Weights of a small transformer language model: MLP 192 SwiGLU.
Each number is 128 + 24 x the weight over its row's rms, rounded and kept within 0 to 255. Layers, rows and columns count from 0. Numbers have three digits each. The size before them is the row's rms in percent of the matrix's.

# layer 6 MLP up, 192x64, rms 0.258, rows 158-191, columns 0-63
100:163146157148122091178148127088128100161131108156155145137115105169116143117154131166103133129094163119128147115143141153132146138141103072143107142133130118171114130108175126106112151168103159
104:138095120134148141158142165107105127140126129125107138119167103124097131109132133123140167096116097109149139116150122111159087144141135102161160103130095147185120108112102143066096174156142153
094:120103098116134111141098127123109140070095144099087132096122128100181108130146107154096126127129089127107126154145143151103119135139121155150106106124077115110131160111103099094148085124156089
090:121082146110120113155127083106111151102097132131114135152128128152150123174121113102127145112139127093142121121140157106109093192081161096147121119153178134098134103102122084152116151137142131
107:105105129100085150151153124059127147090136146129108137144130110135114131135101120181140152113124112117076106137153131207121119104105143141132117122116123099175122137166142102125133140107118121
088:140121131163101110097099143125147104102158149114139090170166130148114115127144072125106144152139120094150147116156161127141136138107094134131145142112114144106057122166118159106162127133125085
092:119157161097171146104145120143116086140143156125126092157118102073118125142151141117121133113091167117123146148102127151168099128120114131130055116124151140184133120121128148117111150116120165
090:134117120123115100112127135156117107147174164107088191101119104114159122106150119166113084096118116095137121144099109168179115090126137105108102110138111132125077149123156141117119136121134151
107:122125139118097096115084165134173108107100104139138130174085128103161143173132143112117127128125157143105110130103146145118149142130122140105121158176114139131135122133139081118136068095159169
099:153093133115078138091134108136147110110119157133156154116123112128138131122100071164126153112130137139076134209107153110134125114165117157119117163134108113120118136088143102119125106120119093
113:148173130128110180072126114135142146115102093145132132107152147123101172085118125152127105162162173148102143088103128128138121144130146153138121132079123133119113140083121092140133165157128134
099:144132177117114078146149109106154101138162143124143124150104141125114131152104086132108137117119143155141141153120128122128130149111126139079102133123103104137105060126111082127142145117062087
090:150133143122089172140101130106157142158108109134159093104106123145135153112145174162125142151106144102131157135138146108139166154123102139113117137080101135141119150122128126152066076091153119
112:174154120132117087135137102150131157120103101121101136141138098131092140143112114096132100134102095135156086137114103109155140079116136131116142123158151130127146148159170125159071075116160123
101:133123176063153132127129124114141098130111144108106144111105094108181157110117126111139120163130133131125128083196158122110148186117141106135121114124120140156089132133094151146119149137137110
097:115107171159165100082117165151141176151133139113092135139122101103120121132141117200139130121086123090186153124132166114116133171117103110123138108115122141101110132144141130109141140135137136
125:095138145123080123151102150104168112132132177114125124141100072110117110109085131088131115128105136130136176127076129162127120133121093126138115172144144154110151130112091139161160109140134100
088:088119129113152140131119110103166114113110129092145121119098099142091120127151133090138150161108116107110126130134141144099121124142149169123118096182126125132101133190139140146119076077079140
107:092152171061112150143098141154143126107143097065131134168150112156145129129139135104147139101130117120136119096107137163155132141144177138102115139141113125130102169092126106106126102103156132
112:097131116164148108145131129148135133168142117129114161066196145162148124163158158124153135132151131126141131117120162150121122111166134146147141132120147166176123122112097151101083142097119108
085:088147110116124121129191127130133137132115166161079103151135157128124112119120138179107129086115122134169116126110119160112082156119089147080134122141086174144124147131126107113102139137137149
106:105169082190126107110114134130156144128103149143166144109088146114103101126110130178126172101131090151114144116106130110111135138114119135165140153132145179130128119115127134145111149104073143
108:147124162138117128180103151095124138107146132121100154102085091155065157132149110119149116154119101113139133160149134137137125139109161114136098140094097092141141137132143106184160121096143152
118:127123115111122123125134140133097132110152118114131091106129140157127193105117071137161119154075102110110093083111126111121141123134140164119090122126116154102120064099103124152117114134114090
107:138074130104115100165094134085124136135076164160130156111142129134123131145120081153132173107127126099128082129122156126124121135095135156116110117147166127171107117102155172146124121117151156
098:089124140099135103163174189114137130125132151105143093114090124115144113190101129149137150120124123113086123078152125159098114123128154140152111132097131080152147135145131116141146127105097110
118:084157151143097122121135155109128185106169138132145068144098139097129107153123122122132116096154171164114157109123133105137120107128132134110116164126124098121087112151157080113149120143137163
092:133088116122098097118117119119092115111121114114141146103123125101176136104097089138186111113158127149111101145146081150099107097100125148112102121099104164184144131137165138126108101102133125
101:155129170135136096105138163127114165074084134119119145157108112125124114183102145096074128105154131089109131125148085112155117124135096121125137117116114106128140136130096108156138072133107128
093:104113117120137127176098154122129091152128159093100128093094138164138153107091135142155124150113099089133137135098114130116118132110085130103146171119118124152151141127158172123139109090145068
101:162125110140151127111118173114124107171131120149133123128090109102122122144150098144110153133159120148110122121094149131166139126138144151122179142107094136095106151131168102102173168089070126
100:133103110126117136141130180099128123131140124083145156167139154155166155133105129141148123181140121087156144083131107158123130098102125154121087171140138123088119126093168162124115120101132106
103:109114090134186118109117165161161105113142114091131140159154170106147136137127120101095112125124118143115087115135160147111123155096059134098156114143109151096132142139142125147099097114109114
105:109143140132161121119132088119085144077126130152097111079138127134155114115118146148095141120152075120145133144096058109160109120105094158125115127091100159116107138134110147091133141130129110
# layer 6 MLP down (transposed), 192x64, rms 0.248, rows 158-190, columns 0-63
102:080127103164113161150117116145155123122135134133131129166126126176125085117068106153092163122148129119116127081160142155156149119120104097143140118101131140110142077135127134099089116160111108
098:129130113109107138124138104113132136133155124165135154139102143106192148124149132117148115114121166142124091103160146094085163141178127148103105139121090136091113139114110105141150129095067096
098:125133158129161132116092113149070068094159129112133132154142146131164138151170119145124123116130086150135115180102090112123078096119128100158137127132108118107145090130113133112109095143130123
104:139131140099138119144097089118114159146124138127099123112112128167154109092130116143077143137128165105146127091154149119163121176132123124144137129117119131125148175061138121151075174148139148
106:091144110135148131124110181126140093148142134105141100095152158158170132162142149092156148131136132113113167138129174120225125143122127131136126151146127124129123111090137119127093125119120120
086:143107131108106147169157129107106095119142127128088145100111133158142156129121146150130113122126157135133137118106104129167090187115135169128106095153110128132177127081135167174081124122149132
091:129070120139126133111138092153125119165141176129115132113120126130129142117144137086112108153149045120119134142127165154164154153146158127114145139123170136117120164154138111167146165108121106
092:159132115153153138126130097137086123116130107118113100138129087151100158128158153152152119169146115113096179109122125115124119130117093112185130096113108137135174111146122165191115121092133115
105:093150128146094102122119157125155129106146131135129142153115107108125139126121145160111127087169146124091154122107152168078088159154142111142101109126136135103152130084096164123126061125102137
098:176126179155102133126111129122129138122170166149143134113146127091128169139124112168079148140163162152138130098112125137124143152137099095119135163085131142088103126139111146173136142143142166
116:156107112155124156137194122137098150121164124121126102167108134160136128102161143163133105141095129136106106150120149139158130086120144129115141116114123146124129149160134078179094090153096156
096:117100133098105121158116109120174106131154121142129130132148123105114133103065080130129076183124145149120129092124072131154124144137113125111127142054137150107110131125098141133141121105120134
088:134122164118169089122149174159123141095150112135177138142122114142136131150139115125127149147128142172141093158137117172116087119134144131136126137145162115117136178193112150132132153122074131
114:117126146115132126128143137081099139138082106110103115133097126098074118100092122124110087136129148161160133100125152101132129133131148131138112133130087166156169090121119117139081125098153071
099:113120133125130115162131121112121078132132115143123126157130116105104160140125103158117112111146160097165165127114107137128078146188114165080172124152138133177097147135117119177125099110121115
095:139110107115137128114157137138135127122123143136089121121114158146136150080151109086148166144131115127120120131127133150121119124120179116153189139118102084198112137121111165187107152114131100
117:153114139088155088125146103078122135116109121118131117125127153112085146144131113105113099143154116157161081144153129104124114073162139116135156128107104173115155153123129126188162139101120116
094:155141110105105148165130095128089153105137121127121106134122104203130156187130182141104155133110098105171120105114144119144140142119136107137113109092163115125147138136083109125121141116155132
104:128101100143098148117156111133105126151161127129128112156154190144144151091140156109124141085119177103104138111127131104129135150148156115109145098127116141150166054108112140109169130130143145
109:161095111133133103128113103131121171153121157176138104144117167157090125119147154127089129128120172160181127132182108114157123114135143129139102120181134113082123100128149135141153101132131130
087:106172169095132141137107130169088145128124069166124086112144114117123114132090132116168149126149155138166091131115087108136151116114160151140138140108134115134122111096138105141184126124105114
101:135128127147130127134131104104156105109118123128118121116121146112122159082135150105138184142126173113109104112127065141084148087145089121094114108135121168145151169146153127157091119115139084
104:156135084151137100148049139129155130145098111101133141096105119135100098119115142106150137157150167101143114177131163155133093128100149116113138146165126110124107137091146127146125107144093113
116:090126155126116143118139122131139143117143129096146118122176142110153127155101113153116093128101103100115138145141115139124160137126090165119107062124171135122070096079107094149101120133158113
102:114081129113132094155135140096169174118050146131133135146163138131117086089097128115114132137091148133157119152117148154110106095120154124143152166127138095130140128104144145160147118158129132
097:130184125121129124142161144110116148164157120118148105122145121137113120099131107143124147122114162105139133148125123072196126104129137108134176144174157089095141148151135112116131079098131159
109:140161145142157135138157126173156116101124118117147119133166133098104123121134140124111145088143143111136113117124123090155148136098119078164139166145131126121074085153116076178109135094130158
098:161154120124122132155098137123170150178133083171149140123091114178167130128114160181139152123136130129088115162112114132155087126112128146127116138123089106109119138121112158154136169110115141
106:134134108117162106145132145113139146101140144095151146131123110139136104122064148126120168149159140130179098161153160126098111099120145092167137146088128062104130123096125139134157152125137139
091:126166061110126125121126084126080140119122139105135133112146077174150174130137120102114148107123099093143133116100157134145133106104126145094172141109099140143117115142108174127095134118110112
100:114118151131110122144120161109106145138180133120100167147139134157183162089107129135120137134138144128127135110095142099111084125104118162155124127085117112127130189116167160134127174100158121
095:140146122112135152122109096129125160131125155133120118118092140060076119155119122179086131121145138104147158127095147136168103130114137100139145133174131089161097084160119138133123114137114161
100:131130139144127170160154137082141143112111127097115097136132107122142122119112098131099156139150132145108129126102148113166129162108063102098125089155111131104136077127141176109103103113169099
# layer 6 MLP gate, 192x64, rms 0.254, rows 159-191, columns 0-63
099:101111148126138147096135173095102110086146103120142129096109139100123117107101122113126124132065136134138146146125120086134065175102093137144107134109112182137156140127126135094106132151140149
101:137107104121129171134154117089151160111140126125110108160132115134138169139094122130093123118144149175149106120108146117169145182119158112123139106098117111141138116155163118137084167119096070
098:140121163092119084159145099128119134132143143120110099139143090154116113143143125087107103147149126149159113090133100111140132162157183103118102110143147140121109072075078125132133136153134131
102:092112135164177119115126110127107167124141143070130157110113086124167126137132143127119119112156107087129121138158130098189130126114116100134118117138113119117170159090172149099124111091114124
087:116170094087129127136160141093112123143105107133121130109130150127155138132139167126134153102143104153126128135121118134096106144108149166109113075087120131101148190108188129146140127075146121
095:140141120128134115160159126152130124139127132114084124127162111144119112127150146090086114167106099117104137144129165162119178151138142114094104127170160143123127171111161098141172170105141170
099:095105110174152087167148094095117120120123175126134130082146157081127146114161127117146092143115147130086085119144166095104114150112111115140118114113153117140125132142149132137132114155142175
111:159093141115127146098147136097137113131130116123118089178133119121155128119121139153120130133159163107102128170118090116156136122157140096132106109131164112113107101192085144152127190132124094
104:138094152077161147130129105119100087141136134099109119090158128098083122104134119146129088147117149078109147133144099132112114150141108112148086153180169129141174099129129133121131142135153141
109:129101152143170139127098171153160115125156135130148123127137132166132115166126126077122107167141119118145148185138154104136116140119076141121140118185137130138187112140160119129163120125157127
105:135118130144120105121149148151125149125142138141125138080122133092086124152098120159143120167076141137122096140085129126146195143149133136078139138081118123150118099117153111150131140102078102
095:133138126131119085143109099143061145127122094122123094114114095133166183138097120151121137113106176099164150139123137097134136130106098128124118116108124079084159141101139135118141157112166123
105:103125154153100122159147162123115086140157136136137096134153100121113118094139113153167121129089165123130149126145136130141122111079170114121113192140148171114115105099142146091129163101105105
098:106137151061127125101111165111120140078161126120122137123170098135113124129160167152174129094139171142121147099113125121140116132146100133133126203111127168128121112115111153138145142125137105
090:121142101099113134085176122143130123131112169139151145143138149129106100143125115131121104157083173107132133104104090106146113135123140150145122123132131078141091158122116190073109119108157102
113:088108135141131155114102120128126094132144128173115121115149131142151140151111125102144094168179187102140087135135134136142107104131157189156101114181154114107132122118096110150136104134124139
101:096189104099115102112146143110113125089124174116137118137114131123118148175169175133130157105097143131140138150115093141131124114183136104136139114169076126120144130121075122120109130127147141
097:170059079149141100144140112153098165153132136175147116143124151161105121128101129154121156107150118134108145167126100082127131122142118078131138126164094128144125104167123144120120104141124134
113:152101118128107112088127105130123113108168126129129090134146129102138127114111101130080113116103122147133183158065134087157101080114087109127111168135100102128136145133096132127142118087137133
089:103135111133151160103124113155111164120125099137140152115105109145087110108129113128071172154134158086085143138118133123119167126119143122164113112168133138093175135103135127136124109127181170
107:114148169144157171132104115102129127132153087128126104134115109137147106191137102118142079159103154126115097137124148147117090199112106156123114128119139124129114095089131106109150106143119156
101:133094130144136109116105102096092122127132097110156087074109134146093121121162134110173094130106130121106123178169113087151120101158142159148100120162131114118116147175100134151104122121122130
104:129108093132146067113187134148113115101158113119127086122121163126126131145104128157117110117091115128139099129124164084140178114154147135090160070119134132090128103116103119134140122113134116
114:117120113115135124133154180158084151103111144140128108087132098156168071155129109134115119139135151104154144108104115103147090093154111131124149066144144140137113113120164136148094097120132105
102:144128112111134138134098145125106100127183097154105092137151114120111147132139157125145142152084102098124183172130108151108148140175100171132148100171126124083133105133106133104121109122153147
102:105102080095135150111156159110124081115148133121153170119139137139101133138152107104104108162111142087123160083116121143153120118141120117138103125136195164121152114118123138098150140108167164
094:130164063137118114112157140148105144150134165125156084121157171156102147122126143114106135111133134086146096092126078123124147139166126151110140099177136127152144100148132129097163135143147127
096:158112140183124121142147132151179114148168137194139108142133110111112140145120147154140148167125112136103118139109187163188150114139184132131135139132150150137132117138114116131137155108112135
094:081117118159152131099100124146135125177143133156124112160162153139120123116130113094105169130122135129108147148077155122141106154142147175161124144134117145139133132116076137109158139064166127
105:143144123098124158083139134121166120098090126097149103088144107095117118139153092138115110127108140108144129150150132161182159203102149143081123159119144128123121126140128134138136124112092107
099:145121122090163141158129140155111117103141107122129132095127099119133144136121120147087123134117130076168169107116145121149188112093160164136104159165114146118135130196119128104104105117123149
100:139129162093075119081129114150098114103090136106152078132125117156134155171138133131130127131162100111140149106153135140148134141153176098139132133128151136090153140162127118175182132139121123
106:129081169126115123150130150096151122086146133144128166104152130077107138102071103109149123137110113106100125122114128096125064135098101152146106151164130152133124114128130130136174098108143128